Weights of a small transformer language model: width 832, learned positions.
Each number is 500 + 50 x the weight over its row's rms, rounded and kept within 0 to 999. Layers, rows and columns count from 0. Numbers have three digits each. The size before them is the row's rms in percent of the matrix's.

# layer 10 attention query, 832x832, rms 0.0234, rows 571-638, columns 0-207
088:496489577491550441480563481541501500588529429533539509460445485504494544482463515490488485511455514568487549492495489531415554514582618498520472487523412424544397563524420479491443567473570422535460507385474458505464461587517530457429531446576525428500551533439503539540552512415461399412552532512427494490466577520502471507469458444398428453444495402427479473418500467426574369463483475498481471506516520555542504497530559579512505457495603500474503562511469515525537552534534432438569475519494543538557560459515585650502506525487451441427497433440492496484471501567499386638494487515482497513567556598510535563518486527441
098:478435507540535410537428459503481453530465517477521579521466616574553531541542504459504476526515489490481564501487592485531521403522567502586587428525501540485403490535465498460449563576527619582451511546463353588456464459495587506397355525534383457584591451471454511455440469474511472471442476442545553472419495567468541382502457479524519498509517442572535427468470524473537486451507536454464513426427560445505460528503616526418473495557490594564511427457538485467496411442429456491505467443511538576554559453424468521486485497543534613446453499430526491479424457490637460480471417451466375598415489465560491485505535499515
092:437480480463465511474579527458480441440565442435551527557483536471553516426611502540535511454492482515557469522585458542481486549496481432462478396535516476432543483455445492600485356490518531483588533423526497475586521475457476507425526455496463475481502483525467494408503500573550508493503486491535501510501454541508482504536372455397495514532439593524392461509510483484541456426418439566488577468543531561352533604478469526456568477487496549526482464529516488508451398549556540544474525508529518462427542554524511536551421426480461505375461501408486533513445373512548602545507593507498450490451531531440526472497556504502
093:437427606474483452519530581536432594533492549471553451547469535431450559503531511316623532426406500528501499469543477522483543473457472487563522480558523483494606467542568442477446585512496568501525331523496510441461506530536504548559385579521477476463437494605487571584516420491470537499488505599533480453582533522524496481447466499450440548511373511533405531557448395532568467505440519464557484459553439478546535499512512523502403420524460520516476550415495417477508585510488481517415447561511477499472524504429492400576440486463504449498470535526425408503443394501468591539525509424606529502502542522502446605508557468459
105:502477413610523451560463451352494501580533561503514443478466519515562561530424484532394419468596430418524561500577508506495513553572459582514508579534611512455417458444566527496542348559436541349568477526472488555505568494512429592510509485428529550506509485470544485462524454450477475530481547464566544518591445454516512515583572513491415473537451430549567522564545643491505553535550445483428577501482559468422471496507514413551477470435464538497442532551511442498522508526543512490501487469485426503433534434507442520420587476541513441574523464570507532478506540562564602419558497468585394599446463505538518486460527527500
112:462530523492478468552412571462522511551455483504506461503510488552488491507516522501547498447483536522505503486549561359445456585501406538617567518450441558506498491501486531585474481516497459585460480510495524486427572470518481544572500556530533536554618498479514444455511549536514620448384436509499485516439527521463494578522473457475498492541576500439593580544477597506482474504465484508416469476477493448573463553512477547512518537495443536600538474504436480491464386553561437604459479401506461435550488457568543573586477577509475506485560554557527485428405498422429537547546504476541487444456497442469520462427513555582
113:513409507520644403511510541457452521409495432554358512451480487505444467492576480485485624515474480628437553458409388500494457518518456519517421497522495442504487502553488457450521504537478537471576407513437488433493454518485535481477523503468531480476448510449544533455372503374510457505501443489495485551447533539463421485464522464596515476591495571447492405500519536461537463554610502455551491509501520477519494490561484496436532484519524397506486534512447549508525501540390514486553482569482463594563475458533487367572479493516530527541472521469563479521518508530481446420514544591507479536516520376464540566576432521457
115:492557459525526448504500532535566490539571466452596406551534386530427458407473466541535506522553549507452445504407507503434540566517468562435480471469592437408499562436539434482436469525553516478463454453601549484589443472469512457525560490566444460445369580484455465546457372552515518471408442524501497488476447498532514450515585423484533445509470484474447493564477562541541512496461491562499492456477521404534547538555532474487508470472514482406417600484488513477437550429516549632511496456552467464562506456506435463465493577548520547552494514492507537480637511495430485543546500504543520502433496580566436509484482503523
110:530564579541486458541418540505462496515543404395480509573531457502637464567491604554471485462522546550505469498510543498583568470570415450510584622520498588479501456483547490515515443469470492460485417525521433484424419558524503543554558524441478588466435592378497482497510480462523546604520477568424598487477512595443515469496423540528413495543473501507504552505506531509586525549448519437493516502455507408487615552466428595468468534533467413525496519524464521515541497468505458475524541524494531467590529524543584488571394511532596496498495430470536523456507476562469599551543558556530560506455504470482564453516464494442
107:509500475506502614413441600474444439473625540506510508455526548515623585499612514511415576484514505554535529473597475570501560412493532530429486532496386327555495402563386519418530487546600486562545585495413449443446522507476545524500538514447447548472448521473491556466464471447468505445574510515455512473461433463489472583578532529516487494501568586537407506464463547492442523509546449488490487525401399499449446516468557530494473398487529532543466488459502527508586444477501562550400514513503504456505494506506491533474465452454530583557553478448453484537457463637531446465502563559485428574440579522496524502500450590469
112:450602451396467499503555496321409465450528478474434470474501449456493600516468525500513480339474483459495522428501495401566569525502457430554507364406559615520457482434467510503470414443435546421498478507499424523498522446527497490566463531514482471562460495451454562520479522469495511593449492615402441501529497460543501467577512504505459506539526451517536499525484501520486491486433543445482522456419469559474478463459563495411463510508441471543545560444416389587525557545471551516456493548516439512503419463407450466477520453539512456443561580510509461491487491558488435463497547527444322599514472435467488571491481544436
115:540488478552518569583565407478518577496474495418493482538470467540473492467532459484493519602506594462446520488492556530545480417381447598485502559445439478518514503596586470474400604461533531522559544472549498484448419524546534531575518443520499555586421521447563548540515581408474523592465489518484560452585526543412516497499421493588531462547485553544507456438539467460560429459544458555610457486472524526522485556523542566476396599506493432476462479508519489568444531454518465387641394503466407595364429458498508570556435542553454482506501446562456551482445571513520534499496553542484525496561630441436532415532501537453
104:498446468482519479571561515450518494527507516481505453539497471521505476557486581459539533427553576501571522439452515509484454497405548505434585419420473510495487461594494509494586497484441525536458441517390431608414438489566420508461553540569581475505521555505541428484511444581511493522412477490401422462423509483549451529498492486530504566570514494544496603380473523430469540482538524533527470567563500528491530506544548348487596432454465414495417489442506501416463587571458512460527386510457410546536544559546491467517522523542507530476485497450603523560522482479504633490512581463566545515469434518398529454443430470519
106:619453492533551511554487470452478536487487504417333406527494529468410435488516620540404497545492539458443509578485621550454505492603560482570426377556589478545505625551478468484570451508506587445544527465531493521415399514503497568522535542542516476530494532466410539490469484539483519489439531467421573555558439565389481508553530504529454500414497521423517565553495438619506503498501543431477517466549451437414454507549537596435521411428391484478520541432493517505431522416596572433518466465449566548505573528545458420464469444528420540510554508589522409499499512514522515470518540534526491475463560527479461444510473480483
105:600469497471571391476451504610552514594558562415457513510433571542584599487531522549573480493530535424539437427589516525470460471502493506395446480601506466601518440497460491525488480488445545436512443474542543540474477491468542578537509528562492523473550592487504469481457572564477473489435524457496578430514440531556549440560565532501432562484523505440585395551459552542471480421500447495556542489464546504434569461503584499651591583459504602523517434509451455432405454509417455521454472392445531433517428542477420527573504503499446550521519533517594537438486512424472461517500441560478532540568425501589485563475488571586
109:523475435489445533538536544526507481546459505474524517536541472464464486536435478499463460433546505524414565522475455423515474515538482493453423471538611480615435505469531537416501529605493455464528552526485531527475516440415541469446590507466453562478519510456484481531566500510517373584500527487456473440426525478500551425529525543462400510485490458533530493471524465507541562510491437543517549468486475454456446478449423515510478553469413550495453435540414516433578586493506427416485539557510459550492510483497429613499447524500513532512439443553535538420495521545455381519495498441599421550563413494487496524576534577510
110:540487575465542501485463522580591543511570533488572478507522485394423474484437544578563614479522482546594445542461490493417593506519533500485450571463421408400533541330535530452464446538477574548521501469521598516497462480588517497539514619477434585514425500609459403511527526478563504542446554533534483524483513616458496531603594456566479440486519438426401453525588513532514447461433464452529535524521419480455515406516456461481478421477459467597384453477527467472503484587540535517519526505463499485524521525428500501512520407498514591554619543491459539440430474470477461507504539447532533559498601432502546414481511501549
116:517499496493505453508587513646540539608512462514542466508473499466430470457420497534498509481462443536478540449540476470438464562553529412545545518525512392438462474491577473616520522541402408641519486488559540539502509564432415509524458448529374548505360493431500538527488577571538472473511509423585475529551571502399382504417548479452468486432506478516508423501476493507464547534475492496429520492337526446511480488463442469496502470400538560464385498578537556545506449525527488502554464528571517439465569507536558514495418449547518526519510446499562516514521461413504552570539585488543548614531551540430523405429445512600
110:537492490522494463479529496480563482561540575455484550519486483647541536563508535575469405513522524506487571418545478488475553446526448539533470533498484608564440522563634483566524449477591492520516449417580504435533489453613481464537546532516407502464423524435536534627532491462409466475522503550437507547460538496501530461581550491494504543513491477418476534415512504490494484429521462482523528481528525501476514526479554463475456500581539474471510490436471502513524562630633542411583482445472571400557574537498485492599500502559560520447542536509527493461483466491524504523480498499589599590556461540462530530461505498511
106:513562545456461473491543465530516528438598542579545661498493490467578482631466501524408479529463542512550593522560380500489569430541595471513428530528426506474471478552539552500598453581556464559508599515531423490521511513488535456479512542512488474555501480459481447393438494497510568526480483560649490615475440490515573605429566515555484495494487498487425480433453535597561484508588521518450592510439498476450417630505528447548516508520473549352520505455617381522500399496530577490501421568544492559526478520582502507487456444471471436535491456544541552402486559458433511515537395545395452515579498570497548411526489529474
112:471516473563527518448563502543554462507426492591529512490519404500460501457521521484594522524545559495508565542554481533406485560498549474510429584499407555477439475477432427536521484513469531474476488449466528477477453557457528606570530484501536568465465489503458520392479534491481483587434508537407479531490517532503417522413576408530480523445511567428505542549530538510513433455579536485529505474495513468532473515443499461584537458497504489568549455528450487570559540405411413404508364579431429515429493556577496527567503501495558466388560529568474478508528493530507508510512455533545535407490566522473540428434480426511
110:404503481507421494483573415385527456456462534581500450478416470525440506525440533459578499504470502445514415435548512477454510491427531519453421498499515543613533548473457515448428406522546510393506486528485498543435519512478571528438485576483521441525474605514534555422405509448488442502495463424472509495447555473531585533576478479438501480521502434465512560526579582447472539527456479502500567522472436496497476535486474475519483565493365443495570559468544543539530518447554503512523460525526482428498558482489585487475498523568505564476508515463537528507476510602499408375497424494570563479481520489408442343569490485529
106:449506527517575502530495506474481512531512552522507472470523418477423469510463556495474486450521435573498582497489449560560537486555555386492575423466496488585555545505418419403499478382502474482575536442482548486500505532538524464453483476416466513551434421525484541589520447501454528444474406518514335490553524564527546560546568550519529494493526488500461536498576425511557475502419501374502578495476523465572475503497537424473461383458540483494455490463549439581487501480563505497496487554489484583424493524470578485503432446404492582507466532545605452525526452501422493432497474444510501583551485592347596501535517594529
107:530507435579458540510574502502481511491542478509518488466516505458470500527501596478552532586486497499535467429544462440517424559460479449558508466521517463497450479504518574525543407564451556520427510488431530553603532524460498449403402501420466486491530532499471564533433504510524463499488469556585470432502517453546477454477504544469472455528518501470425513508492473431469394467534524551453510531447507548478478509616530514560600572443497452455417494590511519495556484546487524502544413536547485549534512617536557433498480557448420501503476538534566588465442486490499543470470526455567462441482584430483494471497497503486
110:546455550501402543541475406595474495607501465484419509490407486549532492559424553496516444550529463567427471495617501371524583560511487432541499503547486472542513527568531504453491463526516464379508531546531500458567479525525408552435507547476488543481516451521487456517527517419498471476412557508547532410626526471491567517466472555396538385530525435510486580569426419509499461506532414540540501518552498472508565436483502504420510445435415467472481455561505491454624485519522483470563557518493441512542564406545439471416588519582457561584423517562384534497482480466485480503537510492560582542541464495444445535534486501457
113:568521513548470470489572549398494525516448492490437466539535416591525563556505589421542451496444489396490544549574472482484466497456459511519389608492417596431554482599493520531505455533503425488442490483527511489412447468436514523449580532530582538555505457514492464573537453494464517440438459537527477541485503530540447494618434544567476469588545529407576454451439561557544520447550491447430441480517537512515541495378432491482494505510477461509589482464525511473491548480516491440464527533473484503588505538499383530494598438566564452490444493505464505586467468441474549578465486556454543458478461450450400557442506442486
109:511488478576484490531438474494424497427491469502480469498546564462513440425478447587413525467501512457543436457602491549521517539598446527502451435423466451405603570479380468509549423535628516518391459443514590506386516452439475566523557480465517505485493444484453586451486515548452524505476517555453440559509485503543582442563536382514477477538468447508390481509446520404463487492373466562503474573449411490502473470513511449476464529521504515509528504556536488513519598415517512432443428497475515496502502567491529568559494505513617511575550468513449511501431396542453560473506561516492486602454454579422538538432466527508
106:458530491446486519526576491435461449490508386443464573472514507501523537441430531452460541519479503480537567569531455496516553507493558463467476428496540401513526603464436478539541467474497558493499497523509487544494536475622566549419481420498490517467632479473473537521517500451491502367416452573460508464466463515499447533444407391491495490509538497465476531467531491549628555494521604450498491474496512400560565516441472447571492507520545510351547558600480510503450568450472451575542484546460440498526592564481482442630444461431456447548557616511468437493450527513513482413488506499526531434540512504448449574519485469370
108:499518556648516563444485596538441537456481532495454500450399502538460520511571467549463554507404553530499418395493606482465579452495522516455538535478452515529402528596485462455627551482502470524460411412473535481503401586596424468579469559528387526492477445428471614421428527577464432520497538452514413489499489506423552454378461419557518543514562552484468574451538515529409514438439444455492445605456455531467583497420480502587584448497505502454593556474545602530560397585565455542490562414435473477533466502437527512496510535598506524553476581435416511545534513618480537541556446533444626448464486419531518391551446514544
109:595405515492501508468515506588461579563457440501539558553557562425375518546476546447525526476502510480556466473456543527524448514520516451436535503483518426471445480522523535467544546481488531491489524579518550523554508502453500391473470478473578534498563513551587468554466512491405532403497534517509513570485474528549454550590529520591467552517656432536512463512489574439571530504461490547487519481509503559503563447488524467488465531511581452513472442374493514446476493518650493568492444531555372559526468562494433486576504484544511523550504469553494492494468492486475460447496443492505520604473608548570545495541512539477
108:510564502537513507465460475439549436513536508486464556577502490595486445526502505520556547562528519547507579433556469535577528543477543456524399481458514507529530452538424524500475491520442477544486517452558430475453495502523517507442544425449529507455409536426504481475486460447540494568497483467478457524478531570563521375531371495572564495543473463549503483511487489409509481578445512484483533489591470583430494413545514458492544525475493502498377533596455435578467542531534516542558582496570460502586429451533519443460435538477467470620431500511476496406419552435519585447462541471521514452350534518543492594547464615461
112:494514505532474572503531552460539472430560547452471461477538500520529490472464451570463474557472527544487490491403538420520474533454434442622532480554547478502462537570588480530669460531449511556583462507405482489510481514517536548528532464562485509496489512537467533495578496514505417508440454480443466453527499612586504501599477533558584537526567510524571507526455452494562515481509408528487461442552434505508578501565519464477506528506398520523578507458480567476492402460421450543463529449467534439557468603499469497426501493528456472489451517481582441493618518495443513427511507506579518513575519578455470460570497467495
111:525521538487441499535532535447498493388516490537574560546459517501458420553561436472479483572535558564527481443572411532457528494545439578514460510565520515428491538524541384554524479428464466570506427499515506469480498468507504538504540387440481480450533453546485453512443443510505505477448459431529409408496487428546376551490468542485531534446456637503473535502521485565452543582426441472492559483559558543533482478437492510528505553472533468479542492599488487507540487503507510541505509546502499508469551493506447427586543527459541499440494568549436572475497526506554504559460510561507511441512398522415550400506442438557
109:519504485576509489491520521525474456470486489504516575488434538543435535524463398570497468433471450452577449535445476401497473440524460493486587503551448545565468495435556506518475479431471558549485471449471574420466453482444502474539523543455532533580495543562487575581501555507492465564447591508503546471525370516476508512437549492424406484464596476565509545585487460514538547524571520501436466487547526467564454497488459425591543543544546508483514491578539498496503409521517510530447467485506485465424515523430511456498538585538458548491514594476458523564548476406477410403504455445486403449593512520498458498490521543498
106:403512555569509504475454537575472460482479592428559557450495544548525626529578417412661499481464510530539570510528464450522506556523518552546533521473450425469491442488556393367427481480580461513519513455501513579509443498550526553412511587461519564475451509600493573410521476462477483581566447460573452523517478506483592567516493489436513519572531488433433507527478509541553477505382481516512524620479467470440544533520496468487450521500470498462508583598471561517482360477486497511494440543521509553496522498536474521443477559539463489549490509504503474520414575529573415456471477584472573523464503474471550470472524448511
109:492559493461476520459465473532557457580608500502397516433428506502555436487461432503520523536469500482533584535610525508558555462497526502577469513472498560517494530468472484527502542471349411498451426516430423471552432493493514475462518542614497468527540521594540522469595538465522508515544598430501630477470633518494570475488473455393506580500478596526546451555516422423458470536575453372502574487458404473454421538505527469543539469499497458458391522510510493519512500497441525484462448431439469600494524509502464478447511461431471530500489441561455488419559465460484478538448480469498412414526443485539567615503517576571
112:548442455548544515369563493578507459575479576537465486456516443557424517550672556547478532560529423537473546482475518429424479407537454482470453551493557479428476644453507465430557484544550574554483421494479486470534421523458533524544492547458492526467385527486551482465512551588533490533476508525468523512439428509518496462527539485413427550453471460490420492452498557545493561469488518404508591435573482474494494412503551529438518432546461479447497458485380546497440390486390534481496489434592467464465501469559439521577479474529546485481479452468501501532519501521515463456465514531521578506524486594573489493554492463498
112:479492535464557489463540524546401492549525514561598478531406486554411487535456438528536428508522502508425433567596440464515556525601486478592555510556589441434485564432457450516470382641549431471522489512577471457517510439490558561586620568498455488453571556468456537514349504606442413557379518542526476472480446440584412561469475511528466490510449457509435566501485500403489483422417521472491471576554552590608545521447482402525463516495469538525454491493560439495545434459527428527485539515570598516474503405561451568605415629519475586517598512509525513468530492463569410420529476556544432456486539501505518529601435477489
113:589505427567480493509517492551520506522471493525582417542520434503440487436514444600498482503454495499516616508400535515506461431514492456532485452548561535463497486514509555518492542511537480542505493410510507475487421536434483530490508509434438433515514560597484536478555445459452486487539606445595501486475563384546517481503488541467513516497532385494477526493478488495379677493446440493519540466535415534489453432464497395465536488538439569501433442539482412488494515490481497492455504438547590454463567482568534456429544642440538488499454480500429455486509484481452503513512510480572474496459485508508440513451575565494
113:491532540484624451429523475576588574566634580496599471460513577442694501414619505498553576498484543503449547464476477458403435477546485515440419463507485533472544489406525485498473384512489517500491482520520508452479549492459502527494557491519550468471436497456486586550463582552546628513480507404545496463457417437571510541544448584514497458491450476515475486532552593521529565508470555542444523517586566547514508418501581363582532491559469551462526521492566571444476429468483446563479469469526582489423428479489430538473435573496521519486498549533478420479547395615511417599488521548467487517533540517544502467541519537486
116:454486420505573474536618514507525421487540506501572470541442445458411481498567410522479482513445480596477501530496557423461486467498510406436473512527496506530455490469494436471515458528464533513419517467558569512558477533425539400467482506427499488521377555536506538504526575478471513512484460426437450540425519435487506499587523445480437506498447525493397529441451551489469536541434480530569543494491527411476508467538586472504530529484472538429442524532506575457409579465503547591520480500586519440548436476459567484454477633515435590549525541467603555424545490452508488503489616450444457470598588477533536534374527535576
103:532518414575516493436471451433519573521583471486375465501564597407545507463533539460527461463584435398491494500451515474495555620630470491498584542521597509501425415400558501479505502424505455492499459480560478592554509470520478553514359498461470496517564466495493585495476487540489490423420445523397461543570444515504506457465510526487529655480583528478503456496456481558450480440463480423446468525402461487465457502463473509453559585478525490510494459503541503511539539410530467498403466504411534477504481513479468503498457478557550527460527433521555453530481480475514474471471505552579478586447586556452523433585549465468
110:495519479572564533488523486473446490520455356510438422569404548618555476490522544520487415500481571384580536525506487541493545543494471448457458530490508525577411508483599488570541628419492478503447565495452511482489426494430446422518546574531531456572560513556582481537551475476503493470530553482495505525583471553485556455474455495562558484522579528560646527475533447481493463493453457470460479450433537482548517610573443496542474467452479435535519510452540532509531579390539496457510504415584463533513552495494488495498579558488509487473499492437507465472540587441493489545458500505540488474476484512352470497465618524466
112:460606444410582518509449587493449560462429480576494464490529520513540527632539452492507450575493529530448651514456541548472430600503531510586482571493488513422453478435571496484481527488514521437515458524473509434477518453480565455517495630456539497444486465481404513512487469423479552516543454466395559534562403522487397492451557498470479409495511472449424552475471452440526494465412431466505507517594512457506446579499451434492490498532422538553596500503429512457497444500646478542520492436454479526532521478475611491442588514491432437512493552554565480454486551465509532509527563522458470430563478500456469478603500448459
107:566483500629467487475478442419490511499401485488551479568580509540564488543501505466443488468563470481505478478570525475481462485534477485470597502430536567528545535580513514402505443462502593577587482454557466574459516496551414459462544523558525580431555524527511483474488445443493503550426554418490498446517420480448548590584487466503494428472425495496435511607555463505464507499492492489482509548587466399513488554395517489488528588511559532487512466563492520510527547519496521504510436536489546540441555535441448478473568577482508502516507460458467514496542481516428515535508535513542486448429427482417544511462526441498
112:454494435445514546518548481514593436458356527446516426512533446481465453493574537551397456547473521533536573476539464501431589426476487400489511534485529526458447412424530504481569453418430469568417430539531441488509496553477480522423512436541398455471499433545432505498496570457522469418558421447467475406549488504596467367452512544494514495423547559650530478545517555487486444419460527539485483542569545503511519542494530519573460476438458400485482588549539497511434528489535546427571624593514492490477535482524454509428571505483462466573422558501472550471496490522423588546509570492517528451478457571510509477544646523567
104:543461467406485507408433509554507461549470465490555567435608539497476494480526483423516549481501557550545553426419438466526535544566457513547408500520416481482558549561486453504429470496475520485453503524536472494417517591604530575450448535499436492566494524475528441581470486515506491576500476538545552406576467539437564465479490558529450537540510597461457535570504484493475498475576528536476457577469428480558530540546486455435493529555475474475585479483464450584477497532496496378560557506513496518488617479515504517550503404548535544467444443511538450457461565522504464509440515538577491542587513479522529471519533502481
113:512588519535487571433497460382511374512572452451493507505506421540503437566552521489429515464485508519491488477563457532493521574469481459504477516472408437439496453493416498586534491518476540452581452528472551529454491531539440443527493431486509403553454540534496502424475567490538530536448471520535436482578472453479539566512501548490522432587557534518548441482433549458453357506480467424513425459512406454490564480535521551461570446511493555453568516490409512548558568595490441412515449455533460554534539494431432469515524558660498520503525525580537549425590487513616474549546533463444524522471612411381549463460480498457
107:511606466468509494529545427455537469546543398486390502531471479506608450550566471511547497490510479400511613445520448478477509446459458566556421451470475534429538495457489510496550552567484510458549478615523441462445517548527546448461497600480599423643452555432502498473521535483573513506430462571537607463449428481534470438496541460504494457509508454508549421574474456622535514530496411518453556522501448473456480514593489613533450594510445500474508609502459457484436595513497551410502450505544530585489593517511492552423510442452548486497467521549490485479467520519637495516446585451540469526566498451536430475398478443543
113:532583489536471510470511463530506564525514443444471489580565562499544476592493458522528475458601479480437538550465479419506512543490524619385422428444495571471494508559514500537510537516432476392466499532519462459423549565470475481486470607494592545463519452523550436499534454493547507506474533497473530522501510452473468500476435493478591487518547551589498507499553461530602533464502509510582423452477533458535463477454506504517474556545501471563555414470568513496599600412469482408459481509478462535431498511541372416555560585488493479536502516476527508509485541451491497545478524420605508556509534557404497534425484598433
100:407501439541505485521558573454413489485551555457509476502493426483436461484477437443382462462490570520444450432474495456486563480605484444475439501495464470470553522481515503468535473577531455477534470514510551549518511519529445554496530562504513454571460468415525532487585465545581514388455511493516518616360598555499504514484576569439483475516545547446520393465454565515507454552425552468481540480450561504499474593429572534423551496534475596451485539468558428466459567560520580515448510423470512479545512527560562486453563580495426512504568492532557430576511456517557556469480502515465513528425491418521535497482476463451
108:526439470428530479515490439473477458486462499526508533478495517498440496520420416493486529501457553442432518444493547580570558584461552512480471511562494585505479572435516466596500520508470446546460421582455533486452426565492488538526564537548539441420516453469573465580540509592562478518535512491519478479512486588479482484476608539563461567453544565417532537530455494477485436476444509596588502528523550622486497511548572508495517505517489477572541486544515489554543374521422549496470454513470456479425601486508466501466417433576491457530411462495542536511473546370504463561550443500486513439489508561508493469440466523518
109:401566515513509566456525520455553522558483603545493487462511384578481473417451531624457529541551483496528501511464482498584466481538519447517448456529432513534438506545516537550501445514502477493466518471514638543586577481440530560529545471558534514387434498543600475396495504503547548506543458565509567439500547517527447430436460566485558514499492480506402440513478515456420415507530467445456605516535515547532530456451373475490531550448562429514490511555438418561499528493504534547491486469533539367517553485512484517555512483537545458598541516530520571533475533429527579559443483498449542535436443507481490549535585439469
112:556428490501498470476543514521486540471492401465512484502466491504496456518494519506522506575441468510449455519523499590635506441548496457518516392494571564505525546518610456535507515573540602449494427448522557491496433504496488619517554525467554450420405495499412577495405483533385508537530526503535508530367535439497455414487511481416487556506500472483551447561494606612552498494443535464467445518452455420487472461429503452420487487476570495531507622513483482527404548358447541605475503553505444599413525486423518550533477549526453471480538604552520571474519492459488464519601543490475496551508483482444393492539601505486
108:464534455493583567499537535544416486541469557494567517481529547518597529516484543464516479459485412454457532457423502400493477480517476504570450544512533424555479484456555589517499524545415509507577526561503458490516553481512545506510467572479486470557596499551458548430543553452430511455456503533528478499446515471370456488512430554522666498473492484546512471450412454453483545455489448561517461455506556473570569496582496498533557440518536560438630489497494558470543549599434580519452488482492538474530475468538377507493541540523493408550449486475444449566426534531550493459566496462474417480523514553416544571592587518497
111:482455468493546479544485516514511416498492409469468459519421532459505482537592537546429525576456502560641417524450536540447514553511546625442550415543453596463529555519523519473530526488463405452401522475473458512474499527612458477441522531571493530566516513480462551446550507531631481517524587512456528444467538445561460442556550565461437511494481461447514443528520546469460542473492586416465513560536502511472432578526379489449440426403523472460446488516441539457565463514452539501537479475447487596527574527416403627490509515510506408531539477502494472444491462503507511575465471554439550424501433429535482528504529496507
111:539473528548465588433557520533493573540545536504575408514529433544509471479511405519497510557503480467422431643511504519479558497584576502477478452425494468484460588451522468461564480593509509552388453477564527399554467510457533500521543532437430494474480489494507502497519413529497432500487514497489545394588493492427527521530590455461534481445534444550541489460435503508508620457397461490481560496498500478540506461561476533511422490449532539632475405466457500462409541474570478565457523479546516454423490625600535426467522542585440546509630452525473499489529454520569438519500437475523429548579571599397410497516517547477
111:514505591472425571504466486523534445480502465535591506557465461433492455474555573591595495545553460517443563477434409561520542508576493430541491556496521519451516524431552421485519560469484514572411500494496557467543519451517470543562517445505422466471497509460426523563470506482547565473573518464530503424549463546505458452537543513466501437445549477421517515494523549552531528554510501453474591585521489491446496569452592500415466363422469541428406487506411498476476541461512546491437552454535518487404499470570486517464428562498497422545515493489496462481533516500565433427375514499454577596523489522544518535592465477530
109:422585533469499597566458489534595576564478445566534502481612439439531535461478470444492391532443530513523564437529494383487495558437443408538603486565523563460446555566604361439533638536426498574544423512449559541534485469596476401426495490601520436451580451575427503493443538462517545493533489388475467582427521500589496457492570390516545498456539552481437549444559447540491537517498519559498459500463526504560436484422412498455461504494474516475478476565498553621512430507495522533436526478455448536484507447480541519507524427505487490572419488548548469522566496523546475524486486446442511525435596509516528447454490434473
107:444515611437569424448555497563471420544479485612536542514506447420485468542461501473507486466560421530418439486598517534488541533502540378574490533459552431491427502487590460540574434503448507494591524495469526533492553493574515451421534493557554422505624456529474487510494535409515526510444507500496499525534536525564505445478512498438443548460486498495581515511543521555449511493456447522502443405524493442558509468486476542612551456432541514534427515438467476560545511463434538478528453524505490517519416506544494536483510542510517508577441515430477524487461494535391404517452549434472597540475515498584515432547560533402
108:450487449414526439485416503515516414494491439465593503485545546531568465512471424500483502479499476552470577600445432565482564585506561544481463511462555472413467534498467448505531562516497527428349493507494483520439504411494589473477516459507521421506497498528458480418523558508512513516533457427415608515513533581474523495500465447524521491496444534527530459430501563475571511485488404481486535497495438491488587498526571429498521519527505531503412458515462450522467538457526529422533449482572548505528532532505516473470520474526536419557464606494457440430467471461407471479481517627517488420557435523509512572507621476431
108:413501497471518538575529546516529523450504500413519561543473462523550472512501433449494520543496515551526473421498561460536413543401483526542505617534479525525527483559449517504479432443540442470502578570574493425530555530517523489474551492627467487599537458471435507548541508586549485624581490488518446504470524510460559562608496398561468452557452532499497499486495520499490468545449399497571423459551636459534472511502511558491543488523470505596475467515551418527481494453409497503382526520530553513405514512559424495574524508480467532504527488473583526471470571436454569554546541530426526562514407493454535465474503383543
107:526482607471518406437457551501548453451468487492460499545532490594521493447531567475501526503488489505442471612524605521480488529535436534472415452494578399540504535525502541495447500502540459563495422504476562497453484500404446457508488636512570515547560532555471444524450437417389528519535443492510442518437407557413435504409467469478453382570486466490583482468479528496587437474522569470513602460478549399547504527480515504517485511490487569583475562490488464485427530582570505511465495491518502470450493604400514524502525498429546586543448501492448531537474561517428498484521574529446518446544473588494444472480551552548
107:469556463540522502493573457404511474425499498482432489615599510315454444438434623504526496513481494428504493521417402472597450529528434512459477422480518479413531501589473477471441492522490534450485561530510493474503524525494466403549589508538436461525558501565486456465473544483425539471534426477458388422430482484569516462470502542477516463519595460497496568406511515498582478430546527435504551444535571466573487497493439506488484377644549538429531523619501512521507552437526460497596510634522508610413525458527392478500445516489494487516454488561520435501471446405507557580489491489446532485541512554536550448449508523481
105:473492509417432502517438433515546529503511538599508521475524490515435472442493439573547487526608534394545420489413424603482507402410542491485459521503539571497472574540491515558529536483567473566472564470515495463522512453496492411504555507592490499568525379558511415592494531559419557477532447495502554456453505395618508536504466504475529507420483611452506447422505576489439572470611518445567499576568527481524475565520461410483456533532614490555495514509540425511548529603533510533509522459462476471475476548590472578526487502460512505465475537501481514454491424451445500548529446523476447506491457488493461457467518530564
110:502533533539474514567403376409527460478477495513469459436498547481521498607435395495518459516497458456518559532525567436474623521558489442368503503517621469443526472567487454494569515483458499453537426420481462420506506581470587467536495543422554494415533427523401439536460565498425502525473477481565522455515452476577463498472489588537438509569515568495448472594517493489483508496575439499538463521481575499497531496451502440556463509487554531504492421515603502453497480462505511493521474426515517440519483423559544650432511487543507502491460480524500610548505467437548484597499534493502436552483499397415553494519511495500
104:616486483416445583511483521503514497517529399459492659516572510575424485508376518527516473486522418504556536497492519494521506570541571498473555505418489532487537456536478470436543538563509513436526469469473394486484492374422512465484463457465557607419497540441490495505527460506450506522592483555494517615524445469388557488487509476509532483529467504497550513402518470584526502545396549534617508450455423570511530518523484464454441471574391469489487448543493530492486498476507575439456553572459511499539545497520581469487515505585391478429512550490592583508574441493542521446447533459454542486603528421488503557481514460483
114:449564494497450474474604468495584478443473553482427541446481417542567513475443562468544479498499530580561553539488568444507547459386534538495516443516488431508449450559482539488571522389503386504577573451550473510469540476507530451543628440449505493610545463574538462533536443431467495486529499593458477520465492462531510509481503385468533388548491433460523600393406492446531413475608497486580541509470476468496551436527517519503520582527498490456550524429537444500596644474561451499465511513525452533430578529424460480443535474463518474516493517395449456472466534502407483558512572479479511492561422542491526450528561484487